Weights of a small GPT-style language model, trained from scratch on English Wikipedia.
Size: 11 layers, width 256, 2 heads of 128, MLP 1024 tanh GELU, vocabulary 3695.
Architecture: LayerNorm before each block, untied embeddings, attention and MLP in parallel.
Training: 421M tokens, 3582 steps.
Each number is 128 + 24 x the weight over its row's rms, rounded and kept within 0 to 255. Layers, rows and columns count from 0. Numbers have three digits each. The size before them is the row's rms in percent of the matrix's.

# layer 6 MLP down (transposed), 1024x256, rms 0.226, rows 512-561, columns 64-127
106:142134128139112143116165133135110170187131135124159108114110157073124107123155118107119105126161119147076160107077134143109120121169093141124112169149146191110143164150132123147153144122133142
105:087118121126093144132136177104159106156124142110145164153129126130098116112144106130110137139135150134127159108105134114129100086147101089128157166185113143135110148115112140099123161139102111
105:165124108131086135138136099121069115097144098069132101140134108113113138105108149094142122143082163153143123126122087142120151071163131140127121078102142147087150131143154157152120128129144115
101:161139136139108113115135095148104144103096123105111141137145115129149156141158088108128117152079181115146108143138144110103115126162177128106154107165101123151133134125119110121128093153108137
102:132116135101117166109134099125126153168131112160136124143139120135131112137148165080124125121098127141128127124140159148107070160115097132146161125116152128114134144120094145144132107134155129
093:133096125153103141135100122116146171124127151125103152145124175138113151154127115140160154156100114102169124109110103156149149153132128110158114123088109133170107114094105150114164139151110144
103:104130155154163133102141130097117134162122122132099125096118118128121148137142137116130127148071132215128155138153170115130127172095158125175102127120115130144151115136131127168117153124156160
103:101124125102176131086136132058099156103122124104112134128119113106137119112151151122132123155133123100141120145123164138139157130162162141084120146110140138151163200111107163165166123175116129
092:131108129107104148103112119152112169124143167161132140149122162137110133127133109107156138115136155091138154156099108105153134132135148133127160173162118148139115153134170167126124103108124135
110:136155114097100106134147127140139089115143138148164128116119112181111118181114132150131131083160155133123147131138102114121121126115125179120115105126145176134111145124168186127135134095149066
095:125164087143108129141114114130121167115161109140125158142161107142093145132162117131095156161121126111151148116144117172137104149096137089185166133120111159126163151123075145128119124119150105
105:166104121120133161138132141100129124133135093140157105120125140136162083121144067115076140150112122113102163144114155112135127153133103164143121133096121146148153146149109172148144149173148148
101:148126133134135146137139128113128174161110140123139160078093114139131112133137144142151160111124105175139134116121155121114092086131105162095117146130145114145128123117113111078120091132145134
107:132106144127089148146137140130093170164097135119065156148170162094147105118148100112157127115127136140134154128128166120124093136071156148115124064121152117138155134141097142158122136135124143
096:113121120103129122153130105099143135080107113146109151096119107136155083108106116082155119143127112105126128172122137142099092110172139146090106117125106177162138130109141126110140131166108142
094:093095181153118136086097149071113122167144178131145121161109111062107094174146144101149113131129153144109134157141146137151110119153107141132142170104132137119162122113117131112123123139152101
092:169159153149108131124131129118109145135131124116098129133145135097163107105151116105125135155119125132154094090097146150159143150165131153136127132103135126127156150124101162139127093092144145
106:062185126102091130131148148158167169113101141147096107147150129085140100131147105165141115115107093142089158117133089126148129085126184132145116100101129098112105139109135164100141168136109151
096:129132133129166148080112144098138185155112126152125165127125111124088135091126131137150143143088110141111165133161118118127121132125129144099168143144138091116148127153126064120137089148147125
101:087175084159150110173124115106154122139155119154128075149168137123152145115089103122146129133113128172147130138107130179105112104150080110128184120114150181159165141123076179153143086121111139
098:153120135111119116179150089164102100148128169137101132129117129173122130113110158124174118111115108127110138083147160111109094147116109102087153114050122130137123112116122103102094151103140131
100:124070150097127113124121149109145134124187122119156103116142148126140125103116108195116120091123145091129095150145097170095120114148140112136104130092157090086122101119151086113131144166112132
096:133128168169112129143104096100183119141140107099155119101102131120116073103178133113064115117117124076108140133115145104160112133113170130139113114130118119159139095141108155110095169147143159
107:126146099117161089165079127091144140123134124138133149144097139108102149085113117132121139097100150095141169139168131136166149126110141124174118111107139146196088087093137086124130128084142102
090:136136135137160132122110083128111129099144139109114125108090117099150127143129151118140146145145147100143140096160129110134129123141179207172095119151105146138134111118123099118135129144119133
091:162154085151134093102144101123193161126059087157097100138127109112113124145157117118163138146143124175141146121139128169148154128141137149173130114111123155090129129137132141135136121156134107
107:127125124137121122138159085099118118140107136097098103136145069088156109119120146095166117114167158138129130111179127131097133105156139159127126126148145142139142103126130116107142128135103126
103:149130150104141168127090134167151093181153110116120193140144124151120141134100137161108164113150178112172145119162182108149130107115128115112118118161147157139135144136137130163151150134108140
102:139147119104102135107134128091111162141073097162131159132146109115140107168089090143181101130125093144135104152106130155145186144111087116160118137144175107145100119124141120113154124141147162
102:112111119099151107142131104132129105156142115103139169149123202112125140143115132120109112102160160116117113134095111117133155110160138124134108135121090160069121159127132113087138125102127146
095:132154157106088114102118114099133121189134100122152120123126140100126118103134122159153078127104137120117137142137173122116125129140139121128127132125157126124158113112126056134167130148118136
090:133140096103167162128141123111100164139161131141158180158138080142132104126122130152116109136101128139117122129146111075150117136116127125126143104137126121137113140143144103143134139091148173
095:109132140166143088131118152101153113142143055161101129108117139098128126125129131124107132130144122126106101109123126122141083127139102186149138151140148077091063141120149098125101140112140111
104:131166106125178147157129161161145137147119145124144088108109118090131149123149124145135124101107091158120144128136120135106116138126171160141142143145104086150107147117166157089073129144125117
108:105129134142107150074133136092158146103131159151119090152133108154143128139111127164097097127148111141122118150103142115130171092163129155139126109174129129133121122113101084121151123119134151
103:160102133110141126163159130136095148122133124134120102114127165080147141182154121130148117119174143126096155153112128133137143119091094137099126108159084162151143158129157133124094065152148143
099:112141117153151154131127111109175105153110131121159136123135131149137118120115146096126112150199128108123116175115136099145125119131121131179134145127130140146131119107132160137129124129127122
098:106122141148132116127133094114091113133105156162092109103149098109127156111120110075145117122054115115126177140106181133142106123124113150114123103121122086139118115145149124177138111109128126
098:181139099113120153110091080128135114158108114127083126162141140123122118094106148114148118069117123169122128182137128122082075172111188093156174150133120135161130133101106118095121118146136138
100:120121091178129071150120139139103121146088111147133155108097123136134073139123139105146130161157130131119106183108089087105150115144163090137130125115091200142194135144134088119146134126132114
103:108079099098088109163130097137130100141120118117110128128137143169097142165075115118119085127124092102144136144080113148124155119128106082118148142092098158095161172108092089096158128110110117
092:098150108146155128136111159125116172132115176114115155149088135144114161077094112161131143116126097144126116167138142156156146107149111116133160171101101119127138101103149146133130116099171101
098:165076112154133114117089172152121130125153087152162123099137119102118108133133107165158096155137118124110075100156143135130128122167150109175122127129139144097090132143094145166151115160154126
100:129126108098139127148127079171114145111148170144141107165115111130165127132104115130129165107118123132111171147115157126084165108112099136090114129125099177161127137118124128126130155127072154
104:096111146084134156141083140136135141130104131116173111102113114173128131097177099108139145086139120138112134106109148141119160133087099140131129073134166111142149135094107170134187114143107115
096:084132099125135128145143131127174092116125160130155123081120137129098087128103107097120091162138117147174115126145128148079131162151126124119117134069108120139172156115134099157133121196112128
106:100158153147151115095133110113140133129129092131161148123093117155116109117121115071131116117154112152159142115128150109128112160105120100149091146149156126119124143128114144160131180116107185
082:166056116135110118080114146158103101157134150147135081121112096109110139089136150158137128100104120101136152131138126131126117113125131166141123132117160113104139169124126065137133185132108105
094:146091133144157167151095066163121105104143145148125138132111085139114119139092153105125129089080083113113103109114124108111160141092154120150138113108136140076118134116103095093163134150161129
095:134083130109142158146118123089139127073136140160135101072141136155150133091131105125162179127112122090106116118129131175161121157190181136176139114097106120129115156137092112122108115153101127
# layer 6 MLP up, 1024x256, rms 0.212, rows 513-562, columns 64-127
102:082138127141161110120108173137098129137128113123114169083136132153107122111151125095106179139139120146159078156166119083104126091098121158126158105105136116109128142161130107097141143115108151
106:122150130129096144142139110184157135142128082149145129132108137109103107163080157120120141165091188166123136140153114134115159152114095108086143145083153130112149133174146127154131109097121135
101:117159141108131122113159131108112084141137087140148119132156130114100129117124118131120092128148158079100124094138166126142168102148176136151118103133124148143111156126131133130087151106173160
100:140112151091146109124145141158112098115098075188133120091158144119109103090133130085105128108120133127100173141143157220111156181103117100168115105165125137122114106137130109120173148157149120
093:130136118129148158132125151092086122174106087138116118107106112126101115136160108155123125110103105107172089111139079128134165152126115101111120104125146144127150136098178093083093133117161113
104:144160190120161105129144158142144095150108139138156117132104093107130107117169148128105163158127153125107112153137130117065107142162118143130117134161118162129160120109087144122138150165126110
099:139124143153127104144126161131133114143142119171125114141139132101129122173132145123114194134138067165154110122137166072126133080174142119111134149145138123157113129115093133110094155114100119
098:164148104134117071096141170128160094107169115100156115163134141145152089150140110188130117153133144142094139127141129104123140127155163102115090115130170121143133115141165119161127143131083135
108:082149139172125183137159150127146106111122128164158139139106121167110162134115121148102109094126151116090078121171148120096131102135103155150152127127172145113172098128124165077156124118169120
098:145191123130139163132084130165071068100142117116152091127118123126143088174135101150085114142131148149122123153111104145133083091144108116143118104117131117123121120126118158112120150143117116
105:164146148150126119147123125149127081137131151113134151140130122146130107131122123109140088101112106134127095136135160156119112089127123094126123109117152096122135118075117129099145101151152107
097:140129148153134110154151135115125144115126100128158138119125111136132140130111172134075151151099169066129105112192119124112131094170132141122154150110116101093099120132140110155124148152137181
105:114161102135117083137159132124133116111119148144175103171141164120158141119115123137138167155114086059111142123163134117087147145178126109111158126121124127122112165101114133123107117108147134
099:140071180159124111123138115115126102178089145110150130114127113128159094136167108131117115164107144129080110160134132123114129075120124109104121114124139116124100110111115131163134132119159130
091:083148133125091106133128104156142196097078093117093131140143101138132145163131091162125142098145148143127151098127136139108136094130114120118138120176129161132135119115168136121107181100125102
096:150154126182109094127128115133142103144144170139131135156146134107133130122120118100098166141122115122135102137110101103103113159156114125105109165132140168126130141120138134136140120116105110
104:076146111081129173109106098152122146111144119106172156158106102127120114119122114156152140148115141164136118111159150141141142157109130141151143108124135143144135158107125154136141161138098149
105:139101128158121144164098111121131087112149129165114143174101144166170062131163118139128129155170100111142143101107117125120143090159174099144105151087135159125120131090114073103148149126131126
105:102111120113089144163124125113128128113103135130140083125146082161180127136086141128170131152139120161094106145137106146122125138078120153170112136122114146153117119111153100196154122108135134
100:146157177104131130123139182128143077126134160148092097103124097122137142167119101128161132062141128120119137143126158127068119136133152143142149112144110123139138128132137157141104093144119175
095:167128117134156124106162144096175144153129082120123110123121107124109147138130168169165122103112139087130087109187126147093100133119124162132126141101125127075133125144095168179103070152107155
101:130152146105104097171108079138125134117133160125074123137145163109106122145058114104123140170179134141142128121087114156142107134115115129086116115166099104125137107103111145104168138163149136
109:118130072111133132138107150142154102172112145151158131112135098196118134145149141105124144113136123122116148177137134186079157126166127129110116112115099146139133107155128117090172108146132132
100:107136128123122108196161171098139130124067111129130140132153089131117153141130125123147131139134105210145130108144122132110135102142081108120164179128119112129122137115094116166126095120115113
098:177166164117124135107120135079077127108111138120141140134144085174159124121071103110120106122106199128109116074104154124108101126113135090142181138112127125177126118060116123142129136117098160
103:147138101139119135144112092131098096127095142154117130108142104129180088156112100146125144141107151164125073145119121142143134149127114169155169138136113122154127132178128171143088122134147166
101:121149100121171137077152111066125119102165104119155166077159148125141151135159155114144133116110121109129125090149133095140141127145126141153118178099078126158096133132120122099110140084158158
100:102127057130070119151109120120124130115148157168108147127079150144134142108043128125102151083145098130122127153155105122136134119161094108147122126113115137111152100136159135130156159125092150
098:139171123152162144112130145099139121113135142134158147096167113118124121097129139142117089123112159134101178116152139113092137115123139131107141128190143134145099092094118114129134124150131099
095:132107119148140109147119104103119120075180139163136138140140161155092134092108082130140094137098116139132107116135144139101128129088142131084107130119156124084095125097100151087132144150147133
101:126149159127142125108136118163183119134141126145108112115117142138107202122107146067149152147135122120147126102100145141083125084166143143179138110110110123090139128117124091119137121160077090
103:121158127057189121181144130079095155168129109110141109105121098130145139153142147144093131158108085143136144099091147136099102140158114088150146144074120132119132162121134141125126097102106087
101:117083105105179111162180178142128116148142095104151113120109157089128121091132112110123125149125116137109096126108108178115142121147140145111128128087152126156154125102097118171127127149144178
097:117083162130132157104135121080122094098126152131127112126128097173150142117107171101142126130136093135177150096160139150155129115156134163118117089127132144133085151171127164073105124184135146
098:125085089063104120131177141076131128139139111154132136126104126144103174180152099122146160151120124115125128120074135139129088129099125120109117115171188093134122134131128136080107122121180155
104:097140101134138118130108118109103134116100117107096154086147168149136121164123171135118085129136118161156116145112109136126125116120126108159134113190143153150128139144139104097114071162167173
098:129134177200142138116163082105170101148141159122127082170149136136129153149127134083077145123114135122156129141157121153095096152152113153162144113061147122079137165125152125127088122174099096
100:166140095167116126112088137161077095126160063151140141116115140128130096161120102178159091124112053072131107159088111163132117134142119118098176131091145128152107135147075152116093134126154141
099:134111141106155102114123146115080111088147150094109114138169153115102123103134135120133127165091118092123144131165111100152133167161133092100125162156115095170140130132072103110154120129122123
099:135113107132159101132151126115136110170153126083104165167179149117135126144112173109138129121111163136142142139139181111089141133087110124156147101121152114134134092124145100138112118156131164
103:140127134120140135136141162138149099134119129134109158112131100170156119110135128145142122149161148104156111059139153151108163118131136139128071091176118119129168093140095120093081138110101138
099:181101131131110124127127178128127097119157139141136154120129119146166158083145145098176176121181093152070134128127138119121160146112107118111147082120117177081130131096054168132066130156121134
101:118146154121087158118145148160148130100100153126115147161132103083127156134179127157122080153086107142084158161135125081091135123092129108120157150124137147142132153092109152137116146088094166
107:130100135135123140126112152128165073153111061139127162114141149156154141122130115067149124085149139148117118136135120092116105126120156183177156105109112120169135117123112156105114125100140139
097:139132150117141119132116104112137151154162096103152141157140134098127155153130108175110167173107123144165141137132127133147130119164140136127125076163119128148146131146153119140123147102173178
101:153133146101112089120112105091108122102111091096113146109099172163141144111152109077143144131136142152138099144137151114085126110139111101137127161107108134101094144143111156123152121125144149
101:181186119133104131121108166125114150134114125128096143141142110171110124114103146126183160149127143164144126162173143137120090134154155102144156144129115159137127120113089085139114106144134145
097:152114093159133085131124175105136097133127124140139107157107131108153190124095161142115149154150142097128134118057143147154164132101113098105151123130137127125141121096164152107116138131129152
098:093133116138120167158136150124136148140090156162145142094145141126103114111126128134112152105082176147166081083122143193141124141124167099126133163156085130136117158128161148159091086145132121
107:118117161121136174143115124138137143112150101128079111119154085156129105097139051147143086159136111125178105145150116129134136133151131121091155133126103104134121111137130107115141124156092082